Part of a small language model's weights: 14 layers, no biases in attention or MLP.
Each number is 50 + 12 x the weight over its row's rms, rounded and kept within 0 to 99. Layers, rows and columns count from 0. The size before them is the row's rms in percent of the matrix's.

# down: layer 6 MLP down (transposed), 1024x256, rms 0.063, rows 410-422, columns 0-127
# up: layer 6 MLP up, 1024x256, rms 0.13, rows 411-422, columns 0-127
down410 099:42 38 42 38 38 62 44 47 42 58 54 69 39 43 51 55 36 29 60 49 47 60 41 26 59 50 37 62 33 45 32 43 43 50 33 34 39 41 52 51 38 36 43 51 51 62 52 54 41 49 31 33 52 41 29 65 55 29 53 52 42 34 59 53 49 63 66 50 58 40 40 49 58 61 29 41 38 39 46 44 51 64 56 61 64 57 40 48 65 51 51 23 50 58 43 59 52 42 47 65 40 77 42 54 51 72 41 52 55 57 71 66 34 47 57 73 45 52 55 54 66 46 50 57 27 37 58 48
up411 092:53 64 36 46 41 56 49 52 41 57 61 56 64 60 62 36 23 32 52 36 58 51 63 62 52 57 69 41 56 36 30 30 28 70 44 51 44 67 46 38 47 50 58 26 65 56 66 60 45 43 52 54 32 49 46 44 57 32 54 41 61 57 48 26 50 30 60 30 44 69 58 47 38 48 41 54 33 45 35 46 64 63 45 41 78 53 45 59 36 61 37 36 61 54 38 32 33 58 66 46 59 54 57 52 48 38 56 66 51 50 40 73 48 55 46 50 55 30 45 40 49 58 58 71 46 41 53 51
down411 095:56 44 49 45 56 50 38 39 56 50 38 55 47 55 54 45 32 36 53 34 50 49 56 51 35 50 56 33 60 49 60 51 52 70 63 60 26 50 56 41 40 69 37 34 73 73 60 61 37 49 50 56 45 46 38 48 80 48 57 44 64 58 57 53 45 48 42 43 49 46 50 44 34 19 47 28 30 40 48 64 50 48 41 73 62 44 45 45 38 60 61 59 60 47 32 54 47 59 44 35 34 49 56 49 70 71 45 62 65 69 65 75 56 61 40 44 47 39 52 34 56 73 58 58 26 31 58 43
up412 103:45 39 24 39 43 59 37 58 41 54 61 72 50 47 44 47 29 61 55 66 39 49 54 38 55 44 58 46 64 61 64 39 74 64 40 39 62 67 49 52 49 31 54 49 43 49 48 59 36 48 35 47 63 65 54 68 54 68 62 46 19 54 55 59 38 51 21 47 54 34 41 62 43 51 36 60 69 32 47 58 51 54 59 36 64 68 55 46 53 41 51 70 54 62 62 49 46 44 54 40 47 51 49 44 50 74 60 56 61 40 39 72 56 51 52 52 62 52 48 30 47 58 51 53 59 49 60 45
down412 100:71 37 38 48 47 79 38 64 56 45 49 44 53 48 50 37 73 20 61 44 47 64 55 59 15 49 33 50 68 46 36 57 46 42 41 49 29 40 31 45 54 52 52 25 57 50 42 74 52 58 70 71 54 43 45 42 48 57 45 42 60 41 44 66 55 52 51 49 50 45 69 42 58 61 55 57 56 33 50 57 64 66 29 52 51 51 71 37 55 61 47 30 52 33 31 43 51 66 33 60 62 35 46 38 43 33 32 55 51 61 51 57 43 36 62 56 54 38 50 58 59 51 35 41 39 50 28 62
up413 103:59 61 54 35 64 63 54 40 22 40 20 43 49 43 31 59 51 35 36 50 52 34 58 53 44 39 49 37 58 62 34 76 44 59 63 65 64 72 40 64 58 33 48 44 62 68 35 42 42 23 37 46 65 40 53 42 52 52 50 63 51 37 55 47 60 63 69 52 33 49 76 38 52 30 58 68 46 59 56 38 37 47 39 33 50 59 44 69 43 35 60 56 74 57 28 43 60 49 55 72 57 66 44 56 60 77 65 71 47 44 49 61 49 57 43 36 43 49 53 40 52 64 24 60 53 65 50 44
down413 106:52 31 37 41 44 47 29 42 52 52 42 45 42 55 30 43 39 51 80 41 58 54 65 53 71 36 52 41 46 43 22 46 36 42 44 42 42 51 47 46 26 74 69 41 65 51 65 45 55 44 36 54 46 41 81 38 48 38 55 34 60 43 39 37 49 39 54 47 50 60 43 50 31 57 48 55 69 34 41 31 39 41 60 60 45 56 44 33 80 47 57 50 48 44 50 67 38 31 57 37 37 43 47 56 16 40 64 54 68 55 43 65 51 56 51 43 65 32 51 43 50 56 45 47 65 34 44 45
up414 093:36 31 41 66 70 67 49 60 53 51 42 49 35 41 34 44 45 61 47 46 26 46 44 68 39 36 54 59 61 07 49 46 51 60 49 64 52 50 40 67 51 35 39 70 65 50 44 45 46 70 51 54 46 55 48 65 45 45 65 32 43 39 58 62 64 37 35 32 56 59 61 26 48 44 24 47 54 43 55 48 68 48 48 32 45 29 47 54 56 32 38 53 54 42 56 72 50 34 45 53 44 48 52 53 56 44 43 39 58 54 65 47 50 35 68 40 68 26 62 56 60 67 46 64 47 68 56 41
down414 094:18 65 59 60 38 42 42 62 36 42 37 46 57 54 68 62 49 60 50 67 45 72 34 41 49 43 50 57 47 59 50 37 37 57 47 47 36 72 49 63 72 55 36 71 34 30 49 54 58 53 50 56 70 51 48 40 65 43 62 58 53 48 36 44 52 59 55 39 37 42 55 62 44 41 51 67 60 55 57 60 63 56 37 47 39 63 38 52 59 47 57 60 59 56 44 41 50 50 52 48 86 59 44 57 35 50 59 60 56 43 60 45 70 45 44 54 47 43 49 51 42 64 48 72 44 48 16 38
up415 104:36 52 47 52 26 52 56 61 68 58 55 41 53 45 65 60 65 64 42 42 52 40 68 36 57 51 54 56 60 48 52 58 47 35 55 49 45 44 63 60 59 33 40 59 73 60 57 45 38 44 41 43 52 41 37 28 53 44 49 36 57 63 30 46 48 47 43 34 66 57 51 36 66 50 43 55 50 58 58 47 45 39 60 67 49 40 37 37 62 38 14 55 21 77 46 56 32 47 69 41 62 53 55 61 51 46 44 47 51 43 57 48 55 31 79 46 54 52 33 52 45 39 46 52 52 60 55 42
down415 093:53 55 73 58 44 81 47 56 65 67 28 51 46 33 56 77 39 66 60 34 48 39 43 46 69 52 42 42 57 48 34 45 47 46 20 27 56 59 38 38 45 46 32 33 67 40 64 48 62 41 48 47 47 42 49 31 75 72 40 48 50 57 52 43 41 93 42 41 55 61 50 54 63 44 39 31 57 56 56 54 64 43 62 40 54 56 54 69 44 47 37 50 41 72 54 46 24 43 59 39 51 61 59 57 49 44 45 67 52 52 44 29 43 73 56 44 42 45 49 57 50 48 51 62 31 48 53 61
up416 100:57 35 33 55 32 53 48 38 57 56 23 60 43 43 34 49 57 38 39 66 45 44 53 44 28 45 48 47 28 61 58 58 43 74 52 41 66 56 37 61 35 55 65 39 44 44 54 42 72 65 49 52 47 33 49 49 60 49 38 40 50 45 50 81 46 61 46 51 56 38 51 33 64 53 42 32 31 35 34 43 45 47 60 67 63 36 56 31 39 63 48 75 50 48 43 34 44 52 39 58 46 53 31 50 63 42 36 53 42 48 43 53 39 44 41 41 52 44 52 57 60 46 51 38 50 54 66 61
down416 102:74 47 47 64 48 66 56 48 46 47 53 48 46 63 51 53 58 50 38 50 42 35 50 38 54 73 69 43 58 63 37 54 43 52 45 38 41 46 48 62 60 52 66 44 53 57 64 60 42 37 60 56 74 49 43 49 49 65 52 40 53 69 45 44 46 35 53 56 46 64 57 55 56 44 33 49 62 49 41 31 57 40 40 50 47 50 29 40 34 72 36 52 71 48 41 52 53 56 42 47 51 53 18 54 35 50 49 60 66 48 32 51 47 53 34 67 27 54 72 42 50 41 38 59 57 38 23 41
up417 101:59 66 56 54 41 43 39 43 72 40 63 34 62 46 48 43 44 51 25 63 52 67 52 41 49 39 59 45 43 45 68 41 39 39 29 51 51 38 53 40 51 65 57 53 53 55 54 39 51 59 55 62 46 68 41 46 35 16 35 44 49 36 50 37 64 26 39 35 42 67 60 51 58 30 66 49 35 71 48 52 53 65 26 41 53 58 46 61 61 56 51 38 65 45 51 47 46 30 48 56 64 62 75 24 42 57 41 66 59 53 53 63 53 65 63 44 57 54 68 57 53 47 55 52 50 53 37 52
down417 100:39 34 56 28 32 59 53 41 54 45 51 43 44 45 58 56 34 49 63 42 36 57 54 47 35 66 65 30 41 56 82 57 40 59 46 58 57 52 55 35 48 53 58 67 52 38 33 51 55 34 75 48 51 58 64 38 57 41 51 24 56 42 45 58 72 39 48 51 55 44 37 65 65 44 60 38 68 67 50 75 47 53 26 58 59 70 53 53 62 60 51 38 51 54 46 54 43 50 48 36 55 56 62 46 45 60 47 47 44 41 56 46 60 50 86 46 49 62 46 46 52 50 59 53 39 23 25 44
up418 105:47 46 57 56 42 78 70 76 53 34 62 50 44 37 38 65 66 29 34 48 61 61 31 39 57 41 74 51 61 46 55 23 58 74 63 57 32 78 60 69 36 65 49 53 67 37 39 47 45 45 40 50 60 48 52 33 40 51 24 35 41 47 52 61 51 50 52 29 52 57 51 54 36 50 45 57 62 51 23 35 45 36 22 52 32 60 72 57 55 44 44 42 42 50 66 53 59 43 52 43 59 61 62 49 33 40 49 45 40 38 54 62 59 42 55 67 56 23 57 48 61 57 43 44 42 36 49 43
down418 107:67 50 48 48 29 47 50 66 51 63 69 47 51 40 67 46 60 66 57 46 43 56 48 48 45 42 52 39 72 25 38 53 73 47 68 53 47 78 58 60 41 73 74 44 47 36 62 64 48 42 41 50 29 48 65 31 35 37 38 32 46 46 57 49 57 46 37 49 32 67 37 48 56 49 50 58 52 49 27 66 68 61 26 22 31 60 63 66 35 43 43 46 24 33 68 51 40 48 48 53 56 50 55 50 53 50 58 28 52 34 53 54 63 53 46 54 51 48 67 35 51 57 34 40 42 58 31 40
up419 104:48 53 65 77 52 43 39 59 65 39 48 42 46 50 54 55 58 45 29 52 38 47 58 45 38 60 57 33 55 46 56 30 54 44 48 43 49 52 46 48 46 39 51 40 39 47 64 47 29 15 50 33 42 45 56 40 34 57 54 45 67 72 42 46 29 52 45 55 68 74 46 53 31 23 40 58 60 64 50 64 48 45 48 35 22 41 37 49 30 53 59 55 37 33 68 55 47 51 61 46 63 41 30 34 46 40 54 74 77 62 69 46 65 63 63 56 67 54 56 63 53 39 40 81 80 42 29 68
down419 104:45 61 59 51 51 45 39 56 58 42 36 41 34 54 36 46 59 57 67 62 39 50 64 51 56 61 66 46 68 49 53 56 41 38 46 63 59 50 39 37 47 54 32 23 42 46 50 41 58 33 36 26 44 52 49 45 36 55 37 39 51 82 61 49 46 49 41 88 57 46 47 64 28 40 39 63 37 61 46 66 46 54 56 37 23 54 47 48 31 46 47 58 40 38 54 42 52 65 49 49 40 40 50 34 54 48 52 65 61 68 54 45 46 53 40 53 73 27 44 31 60 43 59 51 50 45 45 70
up420 100:48 69 49 43 29 60 82 33 18 56 45 48 43 48 59 51 47 32 43 41 42 53 43 75 40 44 78 58 43 38 51 55 46 42 53 44 62 45 70 54 47 50 37 42 37 48 50 52 62 64 49 29 41 36 44 25 39 45 64 58 48 49 65 47 42 31 67 54 61 50 54 59 52 48 19 41 48 44 45 62 52 54 43 59 59 52 41 52 56 50 39 62 41 48 58 57 32 52 74 52 30 55 34 76 37 42 35 46 71 67 37 63 68 33 52 57 65 27 43 52 34 45 79 52 60 61 68 44
down420 100:51 60 58 54 43 36 49 56 27 67 48 38 54 45 45 50 47 48 38 59 56 64 48 64 42 07 55 61 34 41 49 53 45 68 55 50 68 28 65 21 51 25 65 36 54 55 55 39 52 49 55 39 55 36 40 34 66 45 44 63 60 67 31 62 52 60 57 40 62 59 56 41 41 54 38 40 70 55 44 58 36 50 51 61 53 58 40 61 54 43 12 53 46 47 70 47 44 45 59 53 64 30 44 65 37 37 59 38 50 42 12 47 60 49 43 51 54 48 54 39 39 41 65 63 41 31 66 59
up421 093:70 32 34 49 56 63 16 50 54 53 33 27 37 51 35 26 44 75 63 52 54 66 59 47 60 48 61 41 39 49 42 44 63 52 63 39 47 51 38 66 44 55 52 62 49 57 38 71 53 44 31 40 60 27 49 43 58 52 24 41 75 79 48 64 58 62 47 58 37 47 38 59 50 33 60 42 53 47 39 44 55 61 58 53 56 39 38 47 65 59 46 44 65 48 56 38 29 31 64 41 62 60 56 54 54 46 49 32 51 35 61 65 42 41 60 64 45 64 74 64 34 37 54 28 51 48 48 37
down421 093:45 44 43 45 60 58 25 56 62 33 51 26 52 72 28 41 56 67 55 64 56 29 44 43 60 47 46 40 39 50 48 55 47 29 50 52 54 57 55 66 37 70 73 46 31 68 57 61 39 41 51 50 74 52 40 73 46 76 25 42 59 55 57 58 62 55 43 54 53 72 58 43 45 25 71 39 56 34 67 58 56 52 56 66 50 65 50 48 46 66 35 44 44 41 48 63 53 44 41 64 33 54 42 57 62 69 74 48 67 34 60 62 45 52 60 58 48 55 52 45 36 50 44 17 54 36 32 44
up422 098:45 36 54 40 48 69 19 45 21 44 38 40 39 53 36 40 48 64 53 49 64 40 48 52 46 64 42 58 65 37 57 63 58 45 26 65 44 66 53 35 50 65 44 44 37 66 59 59 58 31 46 63 53 39 48 61 29 52 45 48 56 65 53 56 32 44 67 28 63 66 56 58 47 49 51 52 55 42 61 36 55 45 44 50 50 52 48 51 65 75 46 55 28 51 49 24 56 38 37 54 39 59 40 48 52 50 46 56 49 29 43 54 48 50 40 63 50 40 35 43 34 47 50 58 47 67 66 34
down422 100:56 23 35 75 39 39 63 30 59 49 41 53 41 83 72 34 51 51 44 44 48 49 47 49 59 53 44 56 43 35 60 45 70 52 52 29 43 53 30 88 41 69 50 44 65 39 55 47 47 36 46 66 49 30 50 28 51 34 73 54 70 32 40 55 57 51 64 45 52 64 51 65 55 49 41 58 64 58 48 35 46 52 57 40 54 35 47 48 52 33 46 64 81 30 64 57 35 45 57 40 58 50 25 53 50 58 60 53 67 44 34 54 61 39 48 35 31 49 60 62 46 53 62 39 58 37 26 30